{"norm": "rmsnorm", "bias": "none", "tie_word_embeddings": true, "init_std_up": 0.0668, "init_out_by_depth": true, "optimizer": "muon_variant", "lr_mult_down": 2.0, "beta1": 0.95, "lr_head": 0.00593, "warmup_steps": 94, "schedule": "wsd", "doc_mask": true, "train_tokens": 237300000}
Each number is 128 + 24 x the weight over its row's rms, rounded and kept within 0 to 255. Layers, rows and columns count from 0. Numbers have three digits each. The size before them is the row's rms in percent of the matrix's.

# up: layer 6 MLP up, 448x160, rms 0.293, rows 369-397, columns 0-159
# down: layer 6 MLP down (transposed), 448x160, rms 0.323, rows 369-396, columns 0-159
# gate: layer 6 MLP gate, 448x160, rms 0.278, rows 370-397, columns 0-159
up369 102:108120128138142186130149129077134120147122126084093117100131116125126125094100095128097128132157111116112087108137146112096117168107154116165106073117140164125143120162143169130150137124087133154125096120096090082113138153121152152143131128106129166108131165112108124097104107108140130140138145150170078180128144145142118131081165162137142106113106122165126138144176135136121110106111136137104123120128105109109141173171135158138162137149124144159151091141141168127155079150175141
down369 103:119113162102145116143133112112141148123147100111130150115137148136144153141102135105118121138108160140170135097171100125154107132137114106116109138130133139131120115124101190093120154172149141112130129124162144079162128125118140153130139160108127151095135160161131141072126113132101143112134105143091109191143161182088111122147159154128109084082095147145167116110141093144099125115127126076079134124142107137118178117156131104177123105132117163120094128114098168137107147115160174
gate370 098:102183133098105082120092135126136093121107125102131129136138135148184078149151181151117133145142126100104113097106131110108159170104118084169122069145130137116121130129162122090138124115095102136123132172116151145105142133094157088144148117149141131145155107159153081156112159114118137133112113085163096121132118122124116078171135141133163138142129138153100153132116141082162096112102127122128125120142141134106063154135173123106126138128098145128093132148134161113138128090101130
up370 100:106151132148122142143109155106146123157119094140120091127107115105137113172133125101106135164109134115138139107079133122128138122149122124122122153109113122113140138112090140119131154153161142166148114132170145114074109111167149079127110160110152149154144178113138096095148126113146154126128110103082114095066146155122111112139139132128103143129115092135100112127112075162096121137121141119125098124102159094118157108169145147160072080147148093141143132132147105133078112205117106
down370 099:121168135135154124132174149150130137085126111118123126182105086112112155084103118130105100086085147140115138158125147131110114157128164094137107149101098084095142120113132121134185124110165156156101151130147118129114130117141135090095102130128075133137096128138121108119124164166132153106150092133110129158091154144128095157167144129161126121160118094115154120171147106164118141155119132157114164138075102129116156117168099150138083172117146109141159111146151093113137110144131120
gate371 101:097088149135114104097162142139089145126164118116134110116152110138138108114148082144072099116124158102097103095095151090121147118127093158084109144144102083100118159090120146099108151157155112115143154152136137142134115122156134095124119131138111118172106143131140104121115132113099159116102109136124130113074120086104141163128111155133141149102122105087091116130139099104118072117135132127122100141166130116151140103076120113135127112122090191175139166157135103118173125106136116
up371 096:130138143137119143141143116128132141142141090089096118101162146143137136172166123139083106139084144149142107138099118165118114142129122123127119114175143157047139100128110095141142120138130140135118130091137100112165167123120139161189115172145081129167075121172129125083120122145121153114126098158124106114089111113105118124109111135104176170140150121114116136099138154121105115101110137151136113147131117107136136152098099138114111083164157137146159157150186139151149113094102114
down371 098:110120147168103124103059087176133140123117091144114124141147120145132105098117157086109111132162131096156139151154145142146106135119144116095176175089129152116103150103112081085153148114137097132152123143146131113114107083113135064103120136156155087133143136093100125093118150139147148141152129150105146127146120122120110131091120134094127140117118118128138138118146133082101156093124069130119107150170146096120162125154154142104088127169115103160170116164149120138131149121145134
gate372 104:132117171134132128136108127171126072125164157143121126136146115112123141083115173174076109128132139171131133151115093141104138159170147147072114146109167103140145111149105134151183137160124115099108120157142122121132142135156112112160139149146147118095111117094158167145139137118081094123138100158133158113068116137144112143138126159122129130112110083156099086110137132103151120126163106108098147142114109133109134101194122153138111082157144089122111109141140105125096165135123121
up372 100:152128140146130160096092137109109157165138109126157103122152123130145114191123090111136163108095148099123129116104130142145141155153140128133133137120167120167157141114126138101080084158211173107106153086121124147146119107111146108102131089111109126143148134124136083175135135133153143158139152114173110159141146092120124101166146083159140127144130127107117095128147122132146146120098124152090137077119141151165115122077134094122164181125136155134158125128127128114145107126150151
down372 095:119144141075159182163140130131191108104118129165157149108151106142142186112118131155095132132157129165169128126115119146127111139145116142088106141146099131103125163109150122135140098147069121171161136119144124167087116126097141121105125120116126167120114129153100139120140137161125134113104151123142118121107162132154119149144141138105162124113098113126133078131113098114162133169100138160120117138140167125156172160138105154119120099086104166152142124111173122104200142122103142
gate373 101:136118159146124130117179132148125104142139199092147116166111101098153168128140113139087130127145100131094127180120080134155121121084114133117169084141127132099089104119072140144118115167149141153156132152120140144097132125126136163080144130089119098150142115147147107172139133121120140112110092131131138159138160118152143181117110157163152100144103112084129146135131079139138128151115135116154153146113125140115098125114087123135110127107134105131110060158166152120094120111136125
up373 101:153158094115132132127161125123120161145128157103090138174103080171131146117090112130133170095145090119096122124123124156175136167130143141080076130128105127123153149143104159166145131145132104133154151140132132081135122144200119167124167123134121170143068132159112113115104091116123173087129103094118180139106147116127115145113146118122159130109100107118137084145128132120146083153111111126103143131116145149116143172139116104130118151130169152106123118114144132091156101117114129
down373 097:142136123153098100120135137139113130124129088149121163123186143166124152096137155137164134146139118147140118162126096129104142134145108111121119212158124138095163091123129150114097095156186161132125125164114159131138116131121106097102180099131102083141160132078153140109164116157121143125150124132115170141154134107132090118142102109106098104137100103130137160130129137151135130129131130095126158135107150117118125122152120118173148120123139111080138102113141092066082138086094100
gate374 103:184178115095139141139127116124125133109146125127108162113121158127111153166150154124122134156109167139085155119120115175105066155122109109121094128140119107180137117126122162110141147098124101152170155129179120127083118117166102124135157160145142138120128131113140123175148114118126149156085114093097152116123086120125135174127117105171150131134110091133158115148171094140163127136110123158110078138084128099123105134122139116092127107146111083176152115110104141111168125123117120
up374 098:162133128099120117095124133113124109077117096139135114124116104130186137143112174093142149135123134170117136140164090124154158111102138084097116100112099100116132105104073132137145097118133132137110133146120099114137132109139127158108084115163122153133155104149144160133133098170069114128147146120130134058145089110114095124143099110132149099178121134184129169131122153139121148152090133093118104119145145134099109164095136129112148097123123159130124087147142148133146179166138156
down374 096:113100110163086166153112120104178100144173110112087120102117172134105108121123103108163101120126115145132110133120125143093127138120103169128116183144102176118106123168101137124110123150104074123091110137113139148123104122117168121111132157114139177128145120150122112104149132140143168076135090136136109107076130086129154146142105107139130134134086129084168100112163124152121139133146102127159107115135123120148107108096080108139090130105116119118086082139132139151163105110102160
gate375 097:098113103148135149119172137151086098150144104116110129125061121139128124131127114136106092121120147156135122140116171107076114169089151136095134117118127131129173133120153127118129163083177137099152130067102166116132127088131162111146129141161100103107143116148082101139121106095129096142110106093136159097131123111137162083124112104111144125205121125115108141112125137124115104150112117143143103159155130090083091128159147132122116103151141115123145176117103151144146146097153112
up375 100:111142158132179112069178129117140145096130115078151154156089108132121139127110169144105090144177121120116089100140139103126129145138132117135120097155107139157186103126101113161139145092099135128116101093066137132157107130114116114106151127100125150122105086122118150147105117122117104124121161126112148162113147144148171127095132092116160138097136131094098137112133160138100102166124124125130116158137152129187141104169129154147163154126136124145126175130108122101164101129145173
down375 103:140149111134149122119130122142091122100175093106090158139097129172105151140162095124142134171136118136171168113155169167106129159100140108143125112119142153112108142117197134128157115095131124086161128147131174126131132105155124139150139165150120110120117116133132124131115093140146130161120106118129128118144117133127143138139111094115118131144109157169130077093123087148104112123145152102159081127132137160086119174175170093162154143148173136110102135090165121163102146116135090
gate376 103:118175151082113161097119133110090127130173125172118107120118154113177148161110070132091113131123120137135141138114135160100140142152114148117145192147141152122174133106142133123170113110096157116111079111097119137091157129150141200178105121114137130091106115119105109162105126126175144092126129110154115137102115115149114088120150135148126124107135114133117090103096121151116105115105088143126137129089110132133161109123147134116155151171095107131155165103123094123128145136130165
up376 107:136160170139119127113114118132158132094164130119095084110127122126107144092125101166124147136156137118158106152125171133115208149123171119101121135097115177135125097135099123145107125147149165151122112151114119100141141142155157104088080101122117196100128129146137163138108123112147083105146146161120187122153097128116113145114148088112117150144122128104119165135132139130132164135166083150156121121146134092150125128104130118128123161128133145107156125142132175092119179145172127
down376 104:131087084147129091122136123105144117125151148137091072115131083125116120125098132125112095127154133110145083131133109156121109108108123182138077150152103133175104123175127119120133073124128111116105139132107103127109131094069107158107127176139111115101146125130083166137121167174105143114131135137154074119182134125111155108131149123129131149112187122157116123155148159125118115133158136140098098119141087104133109112132140121096178130143159169094121126142106142126147131121111091
gate377 100:124080111133135150143096179140150120084148127131119101162118124153133127145054124129113139171123092148146082133084130157123060099124137083094164119096133145124157100116182063151106123107098094121108075114084132147146134127107083106141105088115120139157161124131164144140146104117123096133123135115118128100133104130115132156160145109122118157137130114130122138159126137126099154154112123126118102105136116152146122152127107173143143124139124127133115152128097178109089118117143094
up377 101:128173105103121152118155161158136122121140089117132156102125138149111119126114134147169110126112116175124077109113154146147129122138126152142117138086143122091183137125128174120128150183118170125128138086157186137138133125095160136094176097154149130135121149134134096102134121116127170122111149147135148137142120133153128108119100116116104178137144174141099112123155112121148142130086109155140110167095122161113132118174174093142163140162117147111112160129141144154127065140164164
down377 095:163118153131159123119162132162094139136118211132144126125100110077123134133117140097111132151108114132098135091129135105129127132132167123146092146121141144165152150118121158131152107150124144124128121145118148133137090138092110143133132149169097113116110095144163130150123101142151100152106093084112115112079102138119124153170112094175175135117131124139104127168161094154123103116120123139102114141118141105114108095131134116085066113149132156079111142177072119120135151126074140
gate378 095:139095092149131150105087096129179100121164102077139178092092131114103131186115123131164114131123106147113133114115137138102137093103176138094128134176137155132108103134112122096120120149154147132094066102142097107122110086110131140125142156122156123113111097123132122138152125116121154136140102115122102084136089149140110114135152163170132109138119086110130104126096146170098120122128116145159136114112109146100132096121133119174112109123097093110147125170149109061131126098123096
up378 094:125143123158123108137090094107134104146131094088141093134127157148148137139153159137125106083103120131134129107148114155095098121159101141128084168098109100160142122133094109189084092131102103124145099137158100111133119133108163134150110146136153152106157139140154134136110085159101094116146140134108099147095155099084114134171156148150126079130122095100123105131116077148158112128136153146130109149140147149140111144112085107135090065102142123104127133166171142121086130142124148
down378 089:171107116155154154143155127151118126113084177132121195166130133134103103131115121095163107143141145161156125157097180119135163135076130148128139124152083131119142141170155166112163175127133129085099145089102166127145129141137134140097127125104176137088096146098130108098141128157140135101104071128095123092099101124150120128097098148117154136103141148114139153152147159122134157144114146113143116116130136111149072146118169117149121132137146116119151090093171131122124136125121123
gate379 102:115137129146180117158106096106164129146096123123116117107162119166139138075110137068132103135126134165154125149159147113106172126138107162100086157101086115149127104127132094070074143120105147108137111166109119128167096112126104150109127134135082081149148137121124131168159137134097126140114136159150160172183158170166126143156078119118108123119147138124143155137148128124109088137096141143107093123141119137126155092121161133101107137134157129102161131123143120124132107121101115
up379 108:131119155108099102129122101153128126120081154093148134081108121133132133126151120133113157086097091147126090116086173165122162117117132152105172112143101122088138130089133113162106122115106126096098112154140148116191134096134178115126119149185129129176129113098124155124130149126109108142108137180146137140096095126137175137143103124158145131123125124116123134103150138167151130121122122124126121153104162126167128113161172126136190162108144108098138104076103152100128110122134169
down379 107:124120136131147123147148177198133075104148144091152136115066117115133147117155159141101163142125129140094146116143167170135128163140161136151131123115130131134169131142127114180153119178081131121101140134093079122154190114128145097145190094139128106090134110128132095130126164105087122081124112170143114105127124136141128141149104123095141124147160161112172129137143136141146125101107140121109155154145150111133118130102125143132107136143107105125100121138117108164159090128156150
gate380 099:090121144168107105109114053124138118113145152139136125098110163155136099095108166115126122139130127135121142119174120140116143130095115142181153153123132203123150080116098114131176117117137094074107113155103119100095092126098127121115135162136133162121135125151149129130136132138115121169121156155116141125132169110133158140109132135177090120118079090083090133115125130111144135125145111119116166161158148154124161159150135142122115123105087107143100111110116111112092112140121185
up380 098:115136124122097107137103143114123138143135114148144167171113146127081149155156165142151104126134137117149084156089110138174138117125110124153126117132192118161129096170082091145155116148083156129107154103063146132141149151154114130110129096147127151152139114126159168128154129136135139126132138161132131147109083130106083138150130136122083115115137095089141150117154173071188097141073115141116123125149151132135170125124105094105150118114155107122120134169115122111112124115136153
down380 096:128108139157129116147133133116152159146130122139098120148172144144130087127173105088116155100137116098106141083135118064134163126069094167169056145127150162117116066111156133121112139154172109109116136159102125135116120137128136118150175132148142124128129152143154182125123139100112128107143139160132106093143170125103142158136120144127142126168115123096072139132132127105140112132141160156144116097158145141121128112126109184097134122151120116097084103120122138128101110159091144
gate381 087:152079113117105161163134160141134107161114135138126132096137144137173119171163127102157129133170117135155144155115139090136117125117118130150093108101112123095110141073113144120148121137128136085116141147108143080127091109118067107108148122111092143120114130141113136124137168152101148163113137162136122102162132121119141163123129107113140121116096107134072114174162117116114110127108141166156122154172108147106170125129123154169122117102121082137161102147142079072172165132128104
up381 088:089156129087135161090140095150101162133136119116121137131150086128132133125137140073130174123169127119125119094173125169169149136178122127147146152096143153107128105063111165132142100125155142134149116165104126129100128144119096143148108143163134192149122139095121141077128132110098169083115143109137139118109130123140137129085144120137155114127154097139170106184138147105112173129151150124132112112108136130088149137100110144143088069150117152147143138142118127159137110142133121
down381 087:089106131139170143137113093148156096178123101116167143097102112123128150135147127153104125139137139155129090134091104106141150084088080129122088124114074104149109139158107147122123138140113141124115111120126133146108128140126151136130139113090173080153104129123123097120125143110141123154186123109148137099098129103113128086176147115150170109172135158104111169149109114125143149140066149125094140128150145101136121159119095144089145165090129154102108088095161107121133114156109115
gate382 100:128119133135109141135087162138153134124110143128160134107137101092105125128135092115144154091101113105092147077161121125076099179110129133145135129147146087108151117094153130144119126121095126116140084126160083149095092150134123136136131112131125185105082134125091116085103088111132147130121115135161114107167121119126158116134103101164136142118144138137107130129129121117137104085155140097169127088120077157116085068104198120135130112158134145165093127121101097131124137134150126
up382 100:130142108138145130177158139112166098148101150093141125160122130154122128147100106159110159122090141158103154105129132108142159109118111104122121089082170116142120139137144108122152093110199124067142115080114094119114078105115126144126121155118129104110126114127126121145100162104133165123092119162097150118136148105093125152155129131121083132076103108137190127172130160108135150136142112127075160134112115095123095092102104124083151143149114085142121134130132134128143148108124121
down382 103:159155115154075135153109091085111140185105114125117121108093117139115127142128155115127113102122144155150112141154117162136116106171132135124069133184112171140145163141149101104098171147133135068122115154151135160157131105144105105135145162116136105130099121170126158162106116117128114158104127103139100136137140150160129172151150162154101123117091112116115132115115097107168166143142164108146142124154161164154133114117091123139161141093120088103133142114125082117161109123142159
gate383 096:103130114104118096094085132121153147094128097156121186129106144140115107112120118119123150097162148111130111125129141195145122158139142107152127151142102142144132134114127160146084126122114131105137074119103104140109100114115104126119102131182146079183128098128139132163152186132112116090110077160136142133170138047134160117103116141128130136158124104133127094095098152126106169120140124140129132134149067085134114117135147117105133164111147108131128108133150125157119140116165113
up383 097:093123154102138143147124114104120102173125122146129127124089121155172121085114113112160133130098090101130181119130083086096151124110122088162156127103149160088111122134140097095114161126150073164139135110138148153147120088127163131104108113111124129138173137106138149121115109106172123130138146139175102156112099186167097128138188111110142123126117145083132154153118122167136115163161107124131108120106141175101089127139097136159132128121139126103138150157125109097103122119142103
down383 097:146114113167091134181115131132109093113166151148111130158116122150153105163118134117171103128113139152125122155108111142121112087109097126107149153158117143112141155134124105070118120113137119128163110138144122155100098142103164152112176146127071157142148140078126142128086158115134139150158157155133114090128119187138137154143158106107175084111105093156083129115124118142121117074117138095201131138106136109118126135120166086129138160131151115112150126122114115148099111125133144
gate384 102:170164122144133125084103121150152115093158126121085104096128154145120106129142119136109169120097102111160117079136129100119103107103151083176083106142161088108115124103119156126112140107123082147179143129111186144137105139123133109138142100132087119100119123144149120096135114102108092152128118126170131134101130125108166086122156154143110114119137131067094139104140149112097112111147114122153122109102121124122128110150166154149123111107133097171107117161140128080134062108130114
up384 109:174110129158138134116111150128171140138155163143156124103142144141157139133146152114087166130085149130103143122118142130109115134133127151135124150151132122133163097107172110142149114114133152163131128122124118135124125128149128106099135141125101162091096134096115153099124100085089130192157093123141151121125083111142114090109136127159179110136133175088133094123165122111150086088113193116127117112156155114181107119144159079171098169105144139112093135125109109095137141123121112
down384 103:145108113125156129106121132149081137168175129113093170141123104100089140154131156133130146112149070118121116115131143104111184124132121089159159141171137120142116094161128139137157094148156121115124070083093124129133145125123142163101094124152106151085156111118147140131110154146090126102131156131117162130142090130094153098102113116127106148132139106110111121112104148132163105103089136106133109105157109157103119062170149105117120131124120108124124085095162138080116159136101115
gate385 102:121106129186127112153112130162133182137105123134156151105155100128138113115186134125122107169136142132108151129129112147100138090183111117171108132153161114088194134115107164120176110077111090145151111132112142117118109139127086150177110123177147116104121128108165127137121126160144138129157090072178137137149114151138107140133153127170118133127125109114121147163132171151166106136138119116122084092151152116118119108153136117138151115150136181124124157127117099118141137152128124
up385 104:118133094124146105142153137080118099114145115123116116119099118182088126122162090109119137128130151139126109185127151130163122144148106129123180141094132148177100140147075101143102150169112163109091123130162110093160110086138162123149134104099131145144142133094114130117108099105123117123117131181088148162130127137156158116165098131117122128138121091078109128132139157160111157174158133117100147090152111084106133119102140142122108101146172127114084140122161117105116097152127153
down385 101:155118119104154151135176099098092162073148127132141108125121138123126120158099088131140147152132130133164118150127132177109110150154132098138119135099090161143090146170102128132085153156115143113130133163157097103105115157118109119109130126148079114129151123165091133170173109141136135119164142156195114114125120145148119177113100109122099111129087133137113129133120119126129127168101107123116150109135079094105167111094127125123087148151089119098165132163132148158128089120172128
gate386 099:113110137155170118118138100113100157142129099126132075147105109123108146160170139154104123090171156118164112156114134120106122127082117092170118108108117141100151162121136150116187122133119132147120125166136145154112114161118110081136120116103115126127091109130130112147112158154082097178154096133151096121108120121148143124115143121071093154143123107086151067124151139101143122082115131148107167160107106145137097130147078168136146117158147086155149127132119117123127105108119105
up386 104:114072112129137106088154128141134132121119136097128115123135132135134150169094086146164152162134152113120158158140114110126152125123124130156072133088083153143151187124152162140134148133138150130120161155170187140142111135131112132141095111146106163104137125152166131125137142116126104163129124128185112126130132107125113163101140126077118129139126108089148140144148141103146104140120095119098089195133117183129147148112069146158144128114079109166134122109133138122118098098103111
down386 101:109162149119157147133150147158144181106158157069136125133128099120123171129151108083072153079139148101120124110160164110136139133110146135141141143111138139083125151128140091137129122125154126174112157154125136153151164154108117111103095104100126114117096124113104148102164132113126133130149148138138101165145107123098132105139136189050132125141178164107137109088139077151131101154117116133141140145104131126114160142119112133143146080145126089135155112112108166106124124150107109
gate387 097:123096176102134142168122123109160143150119137140128103108121110146133175117143126160142157124127111126075117142126167138167096154102117162100160139095071098121125144088092145124135145112130098109106144120096117078087142111121112128115135141113124119144193107152137134123129150094151114126101086166131159108127152138139110172165118144073118104113075154132143152152116116129083131083134105130095122114187123108118115138147125128145174134119152137137095162098145129111102108101138132
up387 094:129135153134103116114131166109132138094100160147112135094104094116125112133167138076137102167165116117139080096139124108109152118129132101140138120121104117156101088127152108106119150115096145176106122143133125177150164108131158154103113131137123147139140157107059175147112142131146082086135127090129145106124108138155147153152133113109147142126125146189147175171100115134144135145137167070118151174090144109164149149136147131117142101095119138131114164124148118127148135105172136
down387 098:130116152146110149121102088101105143155120095094135134107145123103102143075142122155138103096107115172101131119142160124140103113122132148092137122114096100166116135139106125113104159093137133147113158118096128111123089107078163146173153142114137121117156124140146089112109123121105161118137130124154117138071146122088132143163085120120126108103154100063162108126101114140120084097122100106133123094138126130158160124113130113167175125149173080089137107098143148125117120101162173
gate388 104:155079145127120130150119153151120140077115157107094119148131111165125167119126161102156175162129134099130130172146180105107097131149149113180106146099144117121100127131101116122133142135139123137144125091135130104124129111089116127181185162145124126145125156107133156107086100149152143110147134098134158177124149121128159101127106179090077148095106120152147133122129145075117148142108103120141126140121106146115103109123132155182155141098086165108134095126100107137131141091124139
up388 098:106175157140111121127179132104113104120113102128129113148155089110128107130164110110132141187165132150144117175152115120161174161144129095143158115150172137150093146079194114098108145122118132132122148131113121107126111167116131142146104145160110151124124142133100157129132106155147128129122111098132115097127113162139121117160111131156107168126150060122134140087122128155154085148115126105134131148112171189115128168121123159128100147123114141149130122125149174071139108149094136
down388 097:146207128144174118140157129079122145112142105105140113135093118165150102114126107118097140089142148153082131095124122123142131138115144150130150131157069114112158097071135105088102116149162097128143099140103128121127125163100132126111146107086139132106179107156160113111159117145127122134096127131182181135126130149120126092131147133136173114160134136096124075114121148142138103109093116112135089140090106162091097149081141144160124132121129117100122105150116134122099126138122132
gate389 095:116138169125136122115084145100161097143116140105125105154117170148132137138159138125133109155121164180092165150105098142117109141163135129111117144103121144138151079139103127162154155145157145114132107165144173048166108092109097103129154123159131132139115131122134113160153094133131127142169129139156147123096101096114118141099126134132144123145159103121159142145177107139161130149130101141107121133076166126095109120168130147123080135185149164152149121089132138134154139095140111
up389 085:110138137082139126101123155090125123092117141100144125138122149149111130105162138187134122164150114132095119133123139123147081149121130077131096102156114149141091097116122098109162108110129152105120085163153111062135152138160086114164138119105179143084111141104112164133157112115140136094145145134117096129097134150088171138146089099133100117117132126170120113073130116139145148114112131132142100142132136160127157149144102121086103090123145113141105154155085133158171104136120112
down389 086:132158165166128089139167151143102113172138141137174115121173130105141119116100158157096093068144101155155117159120142140093123134119107123120172166154146112097174132124113122158115160148083145128150149118159128101159102111107114141186142127120125118152114150138137100099104148093121098135120133141138140116113144132135115133118106140097139164149171136127120126135110121089066099126147119122156158138140082164104136115130143135133151116171113106092087114139156080171094133124136110
gate390 102:117169130132127118161121127165173171135108108099135158140094076122180104168102101145143132116125134064147071109132088149135158153137092139135123147129117117150115122112094143137140097114109159162108151113143123092146128118133086118124115108135142136133147114077100165070125110103128122123138112099128094113153081139131159124165107112081159127142108131174085088144118161143132139143112103136101134109115117144187105181128151118141124142122148101123137121135151133129120135137148084
up390 101:124152126171135145134118123164121144156092171136147094116172134133096121128110120102128135169155123130109163042133091133099147109148135145145117155103125110153158116166138128162118152123136137128134169150123145087140121121099128131126095138148116134123138138143131138087113125156136107139129103109156125116153136095097148104123125136138139126195125129157140130140124154093149114103112153067132139132122135106118100127129108104126088149168128107168167102153147067054137095143180149
down390 101:115095150122106111094136111104109128167146119118102127150072153143165112131162124100129085160150132123127166117124158165132131120131095056116093088128123127144128145124120160159109155166096171142157148133115145109103121119153149140123127113151135120136073131155160141109135102142130179138116083156146109114119146133135104127112119154132130119106151143141102162134122130168173083143172090119160117084178179146133116110128142119162102158162127149088124121149123121148110163141148114
gate391 102:120077079165126141135170097076121125148150092143134147078140145093143138148091149098141105119133137132147154101096127155140111142095100125081106165100083118124130098158130143136105160110170168103114078116129156138113084110114125100134116096156112107073120074123132111135106145112150107121117159133113127164138192115112117131144162126167094154141104118119118170130145123099116099159138121127124136173109109126163143148121141117124087143126142111102116144160097143133125133142143137
up391 106:107112112111154100128094152138101131093166104113133100128146137140132148138152132099116132146181116092098160116127129149142063132149138119139129112135179139121147150135124093147148110118118123181086143139126146128101165150164139116130117148111109148148093103117127094113186174146121114098084152137140121078134185073145086132116111117141133148123089145139177146153097131132143140126139131184110117150129097133110121135154109144123098102159134093148115135135135150138134111071121178
down391 101:112116129148117138163134134137123113129114139131125109118138124157112111110117124093136142119095122103203129133110147122124151093154136174141133171094177125108137111105136160173147105141097155153112132168093181154117141138151109105138150197140127142142176141129156118171171143123115110091130142144093141131159085104124151125088133162169141110124148098142102110184096084128128129094130153170123098112106141095167137125139140147121123099128130162163105150130128139083135136114101140
gate392 100:140163153130144102150162107105135133140144111129155132100091136127129123152140128106097134119126149148179136107140149130128135161135117109128156107136108086083131104158057132135125108131147124140144134137087129109163153152178136156102125125115119131163098108098127104176131099154161100124189095072135122136149140138097123107149136118153104099086148162139105159133158131145122156144116120156144172133136108114114071170136121170115127118131170160096134077108128149112109120163165102
up392 107:130106102141153111153142149134065093130124143116095117148165136149126102092148115150098146150164136118146075194119158100095142150149090157122146122106129160126096147115137107139133138099108118107122143124153134113161109118151085124137128120135195120173158173157124147176162113103126101110081134158125188129118142138110146147156113137132158128158140117143148092144134153132107113165104158118113138141118118128092155143139112158142137092137122135094066113116142162131119160111140120
down392 103:141161122082148161098091120105110143134051148112135123153127112175123112154091080169145114147132099134113104131110168129143114136123119114150134165114088123108140129153165180142071138115148165135106116106149095131134125081173111106127146110114117134150112125116085090131089107130150165138070116144126133112111156131094191140148142112112120091127161102095176116121120108081157116117151136114105117144115127130133143089113172127134145128101126142116141141116114151145131135118144126
gate393 091:142162120140130105117112122114138094134143110102088140129102135118135148148136108131122150121187118134143143055135129133113115142166126118163108126122115147114120133100112128125123148171157106157163143071114133133104142157109118106138146106120110195130141143131091138101119095158117145155124096189139160129121081123170128105176129128109176184145142097114121109118099100136131095150115145102145100143159063129155186097086118110134149155143099126133134158125107132156141145129126129
up393 091:132172136117111103144124137127105135149183155142129135172148094123124151126087131149115151126122130154156182173142107121176127121145134179121091112154111138122136166124129146130159107127109145120112132124162131129123135105148103186129073129114155128147141174134213145125122148138115146144139122115079155098119116182091157142103113113107150111148148107092136103134106148112137117169132123107133153169108145115167163115102112128118110113109117124099099131185116161103155141104142139
down393 095:170149163145124126116116129127118130134117108132155109121158130133134154139124121100101133120106133128137107094147083160146146112099148138105119114128103125148126154113141114170129097097078099096091157157143185117156127104128130142116110095151139146093128125122099130121131110124167103204116155122114107108133140154088094151110174117129121125172097139132087103135145135093169108131144141168133111171131144151132163115109116165143121151178143096132055109109126070150134134139172141
gate394 100:132109151109133097117108127123143117130123145118171125142119106108152176159137062118117164126150177124107162127148116124128148130179123139118123103115137092130144130129108122085115153193123140156165127147156137156133105151147107120112180110125120115122141147128133131113113103136124098125140146153142149099079132153114087080156062128139121149073146180183078114155131135122120148127115118133130148106128130125100097121106163117147144075105113112149103120120149166078105119097134122
up394 100:117149110141138120144112099128151097124108073142124128115148110074131111102118170139148146112125136132148098100136130097134128104101172134161138099116137132145087146112131036121105102111128147126135098137108124134141106169107119165115152138104132142096136148150141104126121075143106119155168092119175095123125109143109115124150107089127136109152161110151120116130126101123155132111092089137121144145138115168197155141113078127117100106094097158145112145121179124127141164118170098
down394 095:096166113139171108120152138097145085117102096164098165131179156104088130179119114171103090116193113123125128162132138133103131126153128145120129119111119106146144158148142138122138081120190104136149139106151081139107152127107162153119149141129135119163112111093070125121109096164151153085102123118138061130136119153170116140139124138117139105113134121138134117138110100132131120138139140140146107102143094166096104129137177125101120110108131110127098164138145128095155098099137114
gate395 101:123145136158164144071093116161152109144106158144096107124115122118117134156135090092144137086126117115148112123117116089170153137147154089090069150115086116106121105131134123147094119102127134122124149162130154108153107135142133151140103100099137150153135085134146089164122125084123136142127147114099126155085142117136137101131154138119142102162149098111122149126157104181134150085098131122097126149119134134135109116092193133170167125121110080099079110100158145121111157144106133
up395 096:169145105137122150111177084109131142138156148090150153159133137162110145131143115142125140131118136128137130147091139141109145095137163094094103124061125136155102147113134106174087137139129144143117137156134123104117071144090120106150102127158111137145095132154107156081107114037135118089152119119144133146163123114118138067125103127115109131148095102148140151116108156132134133121159182138159116133147120074144151133135124101135072106117150100139120102144121135147138121118165137
down395 103:129141122135124151083135130125104122138164146124131113112178110126115118161133124149165130106117110125096082128115108115156125113078148101113139130113132094162120103116149128160087147109089150105140109123125109129163118157105156111134108094113126118099118124189102094147078164166092083162146135104095126165096088118129082155125131108138096109076180143156142107112118148146112103130100124110146123163117122138129093164155120113134122113092119145153089158117155154111083123123152085
gate396 102:138160136112120134152142107133131105147119137086164155134149134199147147116108131124128096095153153113198107143187143152134111105133136123112132135152101104127112148146131165121123115178085086127157138094145140104109138140166135134155133122146118141102107117112109120082120125138155095100077126092104082090085185139118143085146100130129112159155104115130123118125137128160144108132119126190118122150125112140165073152080123126135139111135161164108135140141120124114145137139146102
up396 103:136109135108101078112129117140144136099128146093170128090156111146178105141118111142164110154150141118187136130168126112173112093137131153121139110116087125123105123127095098108139136117106115098155111115139167132162108145153109151187125172158085130118134158090145089120130111147141176105093124121113113115144141103125139098142093135100110137162121134080132098141160163174101124154105142144133121099121106149184115116120098148161095105139147099132134110169143115157093147104123135
down396 096:120126140105163142123164145148122089142141131117097162117148156138080154133115154143138123112117112162119153135100140116083109142157129174157124134106096145096083113103082121137143099138158153095126141129113080063108099114101092096171111096121100183171107107142134092138080110128103149134137126189133109099145116120091174129085138130129129131117141147124131186110126108118145153121131153143147115124144105127143140144149150144138151128154155118150118141143121084101162102138091125
gate397 098:120129136151084172153050129134133118131137109109177102145118091100117116163092075128149108172121134119151131167138151114111124137089083106107129081143174105111142134143098118097091156126130150138123118160109120149142121141071109144097138102142145125148096158142145108137157130156177129110105120138115141153142103156155125135140121124127122169127147119123149153085128148112123137122117143164159133053118111110127125104160086163102152153139138126084139111157131148128145103113152131
up397 101:109143132146141127123122133140134142127134155110102099136131124134094160117125172117079089120111125148114119154117149122146181112105123176124155159117151112157115101145135107125103104112104132121139186100148182136141088165094136128139093149137102131137145098087080118127126122169097158096181109120114109147153127132166110113090120116122109128139113180137114155135086089129131106086107139114136141131128079137115163157096108169130147120169153158167129115110141137102067093109111117